Weights of a small transformer language model: tied embeddings, 5551 steps.
Each number is 50 + 12 x the weight over its row's rms, rounded and kept within 0 to 99. Layers, rows and columns count from 0. The size before them is the row's rms in percent of the matrix's.

# up: layer 7 MLP up, 3072x768, rms 0.0337, rows 2871-2902, columns 720-767
# down: layer 7 MLP down (transposed), 3072x768, rms 0.0258, rows 2871-2902, columns 720-767
up2871 100:40 45 44 44 55 43 43 50 40 31 45 56 43 70 60 43 24 58 40 70 56 42 42 65 47 73 45 43 62 43 48 31 59 44 54 41 28 74 68 30 43 53 28 43 57 49 54 37
down2871 104:55 49 54 23 42 58 50 57 32 56 53 48 49 58 43 57 31 50 50 47 39 40 50 57 76 58 55 23 73 21 53 57 53 34 59 53 34 36 62 67 28 59 62 41 61 45 66 57
up2872 098:52 64 44 54 52 40 69 72 39 62 58 65 37 71 35 66 44 55 69 49 49 44 63 56 49 43 49 46 48 57 39 44 49 38 69 63 49 33 70 27 64 64 47 33 30 60 29 54
down2872 098:39 42 34 39 42 81 51 57 61 66 48 41 55 57 52 71 32 40 42 40 72 62 55 38 64 60 45 74 74 29 43 50 54 51 57 48 45 51 40 69 38 63 49 37 33 72 53 41
up2873 097:51 67 57 46 63 42 57 61 55 53 59 39 47 74 42 56 43 55 54 50 35 47 41 49 63 60 46 44 43 64 52 51 47 69 62 43 10 38 77 36 53 40 49 50 27 43 76 38
down2873 100:49 43 25 64 68 49 54 51 55 54 25 63 37 34 45 62 47 43 65 35 53 51 50 55 48 51 65 33 44 37 71 58 36 57 36 66 41 62 57 55 51 61 52 49 48 54 82 44
up2874 101:48 55 29 52 43 48 51 35 30 67 52 47 67 65 61 67 54 49 71 56 61 30 46 51 51 49 36 58 41 41 32 66 51 46 43 47 37 36 48 66 45 47 49 48 32 51 61 58
down2874 101:61 35 46 56 56 59 33 42 42 41 35 62 72 51 44 64 44 48 28 53 62 63 59 52 43 41 49 41 51 62 40 64 49 76 57 48 59 55 60 54 54 57 57 47 59 44 43 33
up2875 097:30 63 63 47 63 69 59 68 35 33 51 51 51 54 47 57 41 66 61 51 21 48 59 48 38 38 37 57 27 50 47 69 63 50 62 62 53 38 41 60 56 47 44 46 52 33 51 42
down2875 099:51 39 30 44 24 47 65 52 47 47 56 50 42 34 37 56 66 49 41 51 69 31 50 50 44 57 54 51 36 64 36 49 49 49 62 52 40 53 50 49 53 72 30 40 26 56 72 17
up2876 103:44 52 74 55 47 36 50 48 56 63 42 81 29 71 40 39 50 41 45 52 58 38 30 50 49 56 64 51 61 54 70 73 34 39 21 63 49 65 56 36 48 67 39 54 46 43 50 53
down2876 097:36 48 83 46 44 62 51 47 51 74 51 52 36 58 39 51 53 52 47 60 52 50 65 56 40 32 43 51 42 45 63 42 60 62 58 64 40 53 41 36 58 35 63 64 65 53 39 56
up2877 103:58 53 44 26 58 74 57 37 43 47 49 65 54 34 55 70 45 46 41 41 36 52 40 49 46 64 51 50 72 66 53 66 69 78 39 58 59 46 43 46 63 63 21 66 47 59 59 48
down2877 104:38 63 50 64 48 46 58 64 20 46 22 49 58 31 62 45 44 60 45 32 52 77 66 35 68 38 42 48 44 54 50 64 69 60 47 57 40 48 40 57 63 43 42 54 34 62 34 73
up2878 098:68 46 26 56 70 70 55 58 47 46 39 49 48 66 35 37 33 61 46 56 62 40 39 56 48 49 67 51 62 46 38 60 43 51 39 56 42 40 40 56 57 26 53 55 32 40 63 38
down2878 096:38 44 51 53 47 55 68 53 57 65 49 64 58 41 48 52 60 62 43 32 50 53 32 56 52 61 62 61 38 63 48 46 39 46 41 53 33 68 26 57 21 46 33 36 67 72 59 62
up2879 101:46 44 53 45 55 53 53 52 50 65 65 54 52 44 56 51 46 50 18 64 48 41 68 50 44 67 68 41 71 36 42 50 44 51 64 47 48 44 54 47 50 61 41 30 56 66 54 38
down2879 102:67 43 42 67 35 31 64 51 59 57 40 50 48 53 36 42 37 65 68 38 57 50 29 61 65 59 26 45 41 46 60 42 70 42 46 59 49 62 61 42 56 52 39 60 60 41 31 76
up2880 097:43 19 43 39 73 55 42 49 33 57 41 63 22 48 61 35 36 43 32 32 57 60 59 51 33 49 48 47 65 49 45 40 39 55 45 36 41 51 68 46 49 41 44 48 62 30 33 70
down2880 105:37 48 61 56 57 61 46 40 31 60 33 45 80 42 39 63 74 59 40 48 44 64 61 67 66 68 41 58 50 38 59 22 63 32 30 51 62 50 36 35 68 57 54 58 49 61 32 60
up2881 105:54 67 20 44 45 75 34 74 62 74 64 54 46 62 46 67 18 63 34 67 33 29 43 54 17 36 47 44 78 31 50 59 34 50 75 61 21 39 48 58 52 46 63 44 32 57 60 73
down2881 099:51 50 71 45 32 45 45 37 58 49 44 49 32 54 46 49 44 32 45 36 59 43 46 61 67 26 69 41 27 42 71 66 38 45 33 56 47 68 49 40 48 51 52 45 42 48 43 46
up2882 108:43 51 60 71 54 36 56 27 42 49 58 45 50 28 48 52 52 33 53 69 59 41 27 50 74 49 28 45 56 61 44 75 69 52 55 47 67 45 48 55 61 43 48 77 16 39 43 37
down2882 111:70 35 53 52 38 47 53 23 59 55 35 49 78 29 46 30 56 48 47 61 78 32 39 51 42 51 45 50 50 35 30 45 52 51 30 48 53 23 61 46 52 49 46 38 41 71 52 47
up2883 104:41 68 45 58 43 30 50 30 52 40 28 53 30 69 47 63 34 71 34 46 57 37 24 43 50 54 38 41 60 53 34 54 45 48 71 63 56 35 46 32 47 47 36 62 35 38 55 30
down2883 104:64 57 37 54 62 40 49 43 63 57 37 42 44 36 65 44 61 39 40 55 60 53 33 58 65 49 45 52 43 43 54 27 56 35 46 45 76 52 50 78 36 44 20 58 51 52 46 35
up2884 101:51 53 48 44 59 36 40 48 60 53 63 57 44 44 46 53 65 50 39 58 51 55 31 64 29 54 34 68 32 23 59 41 23 73 50 64 40 37 44 57 67 71 45 53 39 39 52 42
down2884 097:56 57 61 46 63 32 48 26 60 65 16 31 59 53 44 50 52 46 78 18 48 45 53 48 50 49 38 58 37 48 54 39 61 50 40 49 74 30 70 47 35 25 66 54 58 56 60 45
up2885 099:49 60 47 49 49 53 34 54 43 54 68 56 55 61 62 43 47 50 47 66 47 54 39 52 58 54 54 34 36 30 44 50 61 54 62 70 38 60 64 71 77 51 56 53 58 39 57 42
down2885 102:55 62 58 64 32 56 39 41 47 50 39 71 71 57 73 53 76 50 59 49 69 47 58 63 50 45 54 43 54 49 43 55 54 69 47 52 59 47 73 44 45 57 72 40 22 47 49 37
up2886 104:62 51 39 53 56 54 58 29 63 31 55 77 71 34 68 60 44 57 48 56 46 57 68 43 58 62 61 32 53 48 57 51 44 60 47 49 43 76 53 61 46 38 46 78 45 53 66 52
down2886 101:51 49 78 53 44 61 51 62 40 57 51 57 56 45 53 44 26 44 68 56 39 44 58 59 33 48 71 69 64 44 48 52 48 66 49 46 53 56 43 46 50 47 49 53 58 48 22 47
up2887 096:48 39 40 49 55 56 53 45 40 47 56 39 61 56 36 54 42 56 62 62 36 50 55 52 30 64 68 54 46 51 53 55 58 60 31 66 50 42 43 33 63 41 43 38 48 68 26 49
down2887 094:53 65 55 43 25 51 40 56 55 42 42 39 55 49 39 55 57 32 58 64 54 46 60 66 44 36 27 41 69 34 41 40 37 51 49 46 55 57 37 46 43 65 71 61 66 48 70 52
up2888 099:79 76 70 65 65 53 29 71 39 47 43 29 31 58 46 58 39 62 43 55 26 37 25 58 59 72 47 47 36 41 46 72 50 80 39 49 39 42 77 60 44 44 52 59 18 48 49 44
down2888 092:54 46 37 45 61 48 52 49 49 46 31 43 42 36 56 44 32 35 36 53 57 63 52 29 54 55 70 45 53 45 41 57 58 41 58 61 41 48 57 33 39 57 75 43 60 61 42 54
up2889 101:47 39 38 53 70 65 55 64 55 60 31 55 42 55 50 58 42 53 62 47 54 76 69 54 61 64 73 47 69 59 40 46 43 61 55 55 39 56 29 37 58 32 60 56 70 44 55 77
down2889 101:44 66 51 42 77 43 74 41 63 64 79 49 40 43 32 49 64 68 58 46 53 49 46 42 29 58 54 50 37 59 73 54 54 56 44 45 79 37 38 59 37 54 22 48 54 52 40 48
up2890 092:43 46 58 34 55 54 57 53 50 43 50 36 45 77 65 60 56 66 59 30 59 66 57 60 60 63 44 56 53 38 43 42 58 50 51 79 68 59 56 33 55 41 54 52 53 48 45 39
down2890 089:63 63 41 68 59 63 54 55 76 55 51 59 66 63 40 47 59 54 69 57 51 51 59 50 55 45 41 74 47 53 31 53 54 39 43 50 58 57 49 78 36 41 50 44 63 79 58 54
up2891 097:42 35 60 55 41 58 55 71 61 57 48 34 69 30 46 31 57 65 70 59 56 51 31 52 40 71 44 59 58 73 54 60 67 47 63 60 31 60 35 40 53 48 63 46 48 26 29 49
down2891 096:31 39 43 36 76 53 65 37 59 59 41 66 58 49 50 57 43 48 59 70 57 32 27 63 60 46 51 50 51 53 32 44 28 30 45 56 52 45 46 64 40 68 41 72 26 63 55 46
up2892 101:51 36 41 33 47 56 66 44 56 50 44 59 30 53 48 55 37 33 53 64 35 75 56 69 35 59 54 44 45 25 48 46 31 48 66 60 74 50 62 36 32 42 57 53 51 62 38 61
down2892 104:73 54 47 34 61 40 37 30 47 37 39 64 50 71 56 51 48 34 59 41 46 53 36 62 46 48 44 46 74 61 42 47 47 57 49 49 42 32 60 40 57 51 66 54 54 55 41 46
up2893 093:62 43 49 47 38 50 60 36 48 45 72 50 70 38 35 39 55 49 37 40 51 44 64 33 73 60 54 50 51 55 47 70 47 64 45 66 50 50 44 25 37 56 14 71 50 60 20 49
down2893 099:61 42 51 63 38 47 51 57 38 41 44 54 49 41 39 59 60 41 63 53 55 69 51 34 46 67 43 35 40 56 64 59 48 75 53 21 58 42 52 49 50 41 63 53 31 38 44 58
up2894 105:51 27 54 40 45 68 67 57 39 48 56 43 66 35 45 38 45 43 38 58 36 44 50 48 48 57 54 45 59 62 41 78 53 33 61 35 47 76 57 67 53 47 41 44 58 40 39 43
down2894 114:48 56 51 59 48 51 49 59 50 51 48 66 51 57 47 53 45 35 33 51 38 46 38 62 47 58 47 25 68 66 53 49 58 56 52 64 36 59 40 56 74 44 28 47 66 63 42 39
up2895 102:63 40 44 69 64 41 50 46 46 53 35 53 67 52 41 41 49 47 34 71 53 60 53 43 42 59 48 48 42 44 57 44 53 43 43 41 69 48 60 47 40 59 44 55 66 28 55 57
down2895 095:69 63 41 45 56 63 49 47 46 55 55 47 88 59 55 53 55 66 47 39 58 70 51 50 42 49 48 40 35 51 59 41 43 48 52 32 36 53 51 23 61 43 44 35 25 62 71 56
up2896 102:52 34 45 60 40 32 43 46 56 44 59 56 54 58 53 45 54 45 77 43 43 43 37 46 58 60 56 39 69 43 65 57 40 45 60 45 73 40 57 21 70 44 37 43 39 58 72 37
down2896 089:45 50 40 65 58 59 54 63 36 41 53 56 48 47 54 48 40 29 44 64 33 61 31 82 61 72 62 57 63 62 55 49 37 44 78 47 51 41 45 71 28 47 38 56 54 42 61 51
up2897 101:69 58 38 42 47 64 75 60 26 67 46 55 47 41 64 63 48 64 44 34 33 25 40 48 54 59 54 53 67 50 18 66 44 48 66 35 68 68 25 52 26 45 61 22 36 53 74 27
down2897 112:46 33 51 68 48 63 54 62 49 38 56 57 64 57 41 52 61 64 43 48 56 46 59 45 48 61 47 59 50 48 43 24 38 30 49 36 47 47 40 66 47 66 50 60 29 67 72 76
up2898 099:43 45 63 61 55 59 58 52 60 44 67 38 25 52 59 61 23 51 40 63 61 42 61 26 48 44 59 30 67 49 44 67 41 66 48 58 26 51 48 41 54 60 30 61 51 63 46 29
down2898 094:39 40 51 65 34 26 35 48 51 56 42 30 74 64 44 53 34 57 58 59 32 54 48 57 71 36 60 58 43 53 65 52 50 58 59 68 73 49 50 56 53 44 50 61 51 51 54 49
up2899 105:48 63 57 44 58 51 65 42 44 36 65 50 35 66 58 57 44 69 37 48 53 49 45 37 43 39 43 39 57 64 63 61 48 50 78 55 35 35 30 37 49 35 52 51 39 62 55 36
down2899 109:33 54 52 59 63 74 68 62 37 17 54 41 49 54 58 54 39 54 31 62 51 50 50 37 36 43 46 63 52 33 40 56 44 55 69 51 43 57 40 14 69 50 42 52 53 52 27 63
up2900 110:48 83 39 43 27 45 49 40 37 45 56 62 46 76 55 65 49 29 49 51 41 36 42 63 46 67 44 52 36 56 69 42 46 52 51 54 53 46 58 53 45 48 63 58 47 36 56 56
down2900 106:66 49 48 39 46 58 34 55 43 59 68 42 61 42 60 25 56 59 10 45 27 49 43 42 51 53 61 55 25 47 47 55 43 46 25 53 72 31 58 33 56 63 61 64 49 45 25 64
up2901 101:66 44 48 61 42 54 40 35 39 46 68 42 26 74 66 53 34 46 52 52 50 47 68 54 54 50 48 33 54 26 64 50 43 53 41 22 47 52 40 56 57 53 60 46 39 55 53 72
down2901 095:54 76 38 69 47 50 78 90 59 52 47 52 53 51 38 52 51 58 33 51 41 64 53 61 50 41 33 50 57 42 34 55 26 58 35 44 51 60 32 46 38 51 72 47 65 36 68 62
up2902 100:64 59 67 49 53 35 68 78 39 33 38 50 53 68 52 63 43 73 78 55 42 65 48 35 49 52 32 49 55 43 71 46 40 53 45 40 37 44 58 53 56 50 52 24 33 31 35 44
down2902 086:42 32 52 29 27 40 35 35 59 54 45 59 54 36 62 62 53 63 77 52 41 40 54 48 46 65 24 55 51 39 41 36 45 63 36 47 33 29 62 48 64 56 52 40 45 29 41 69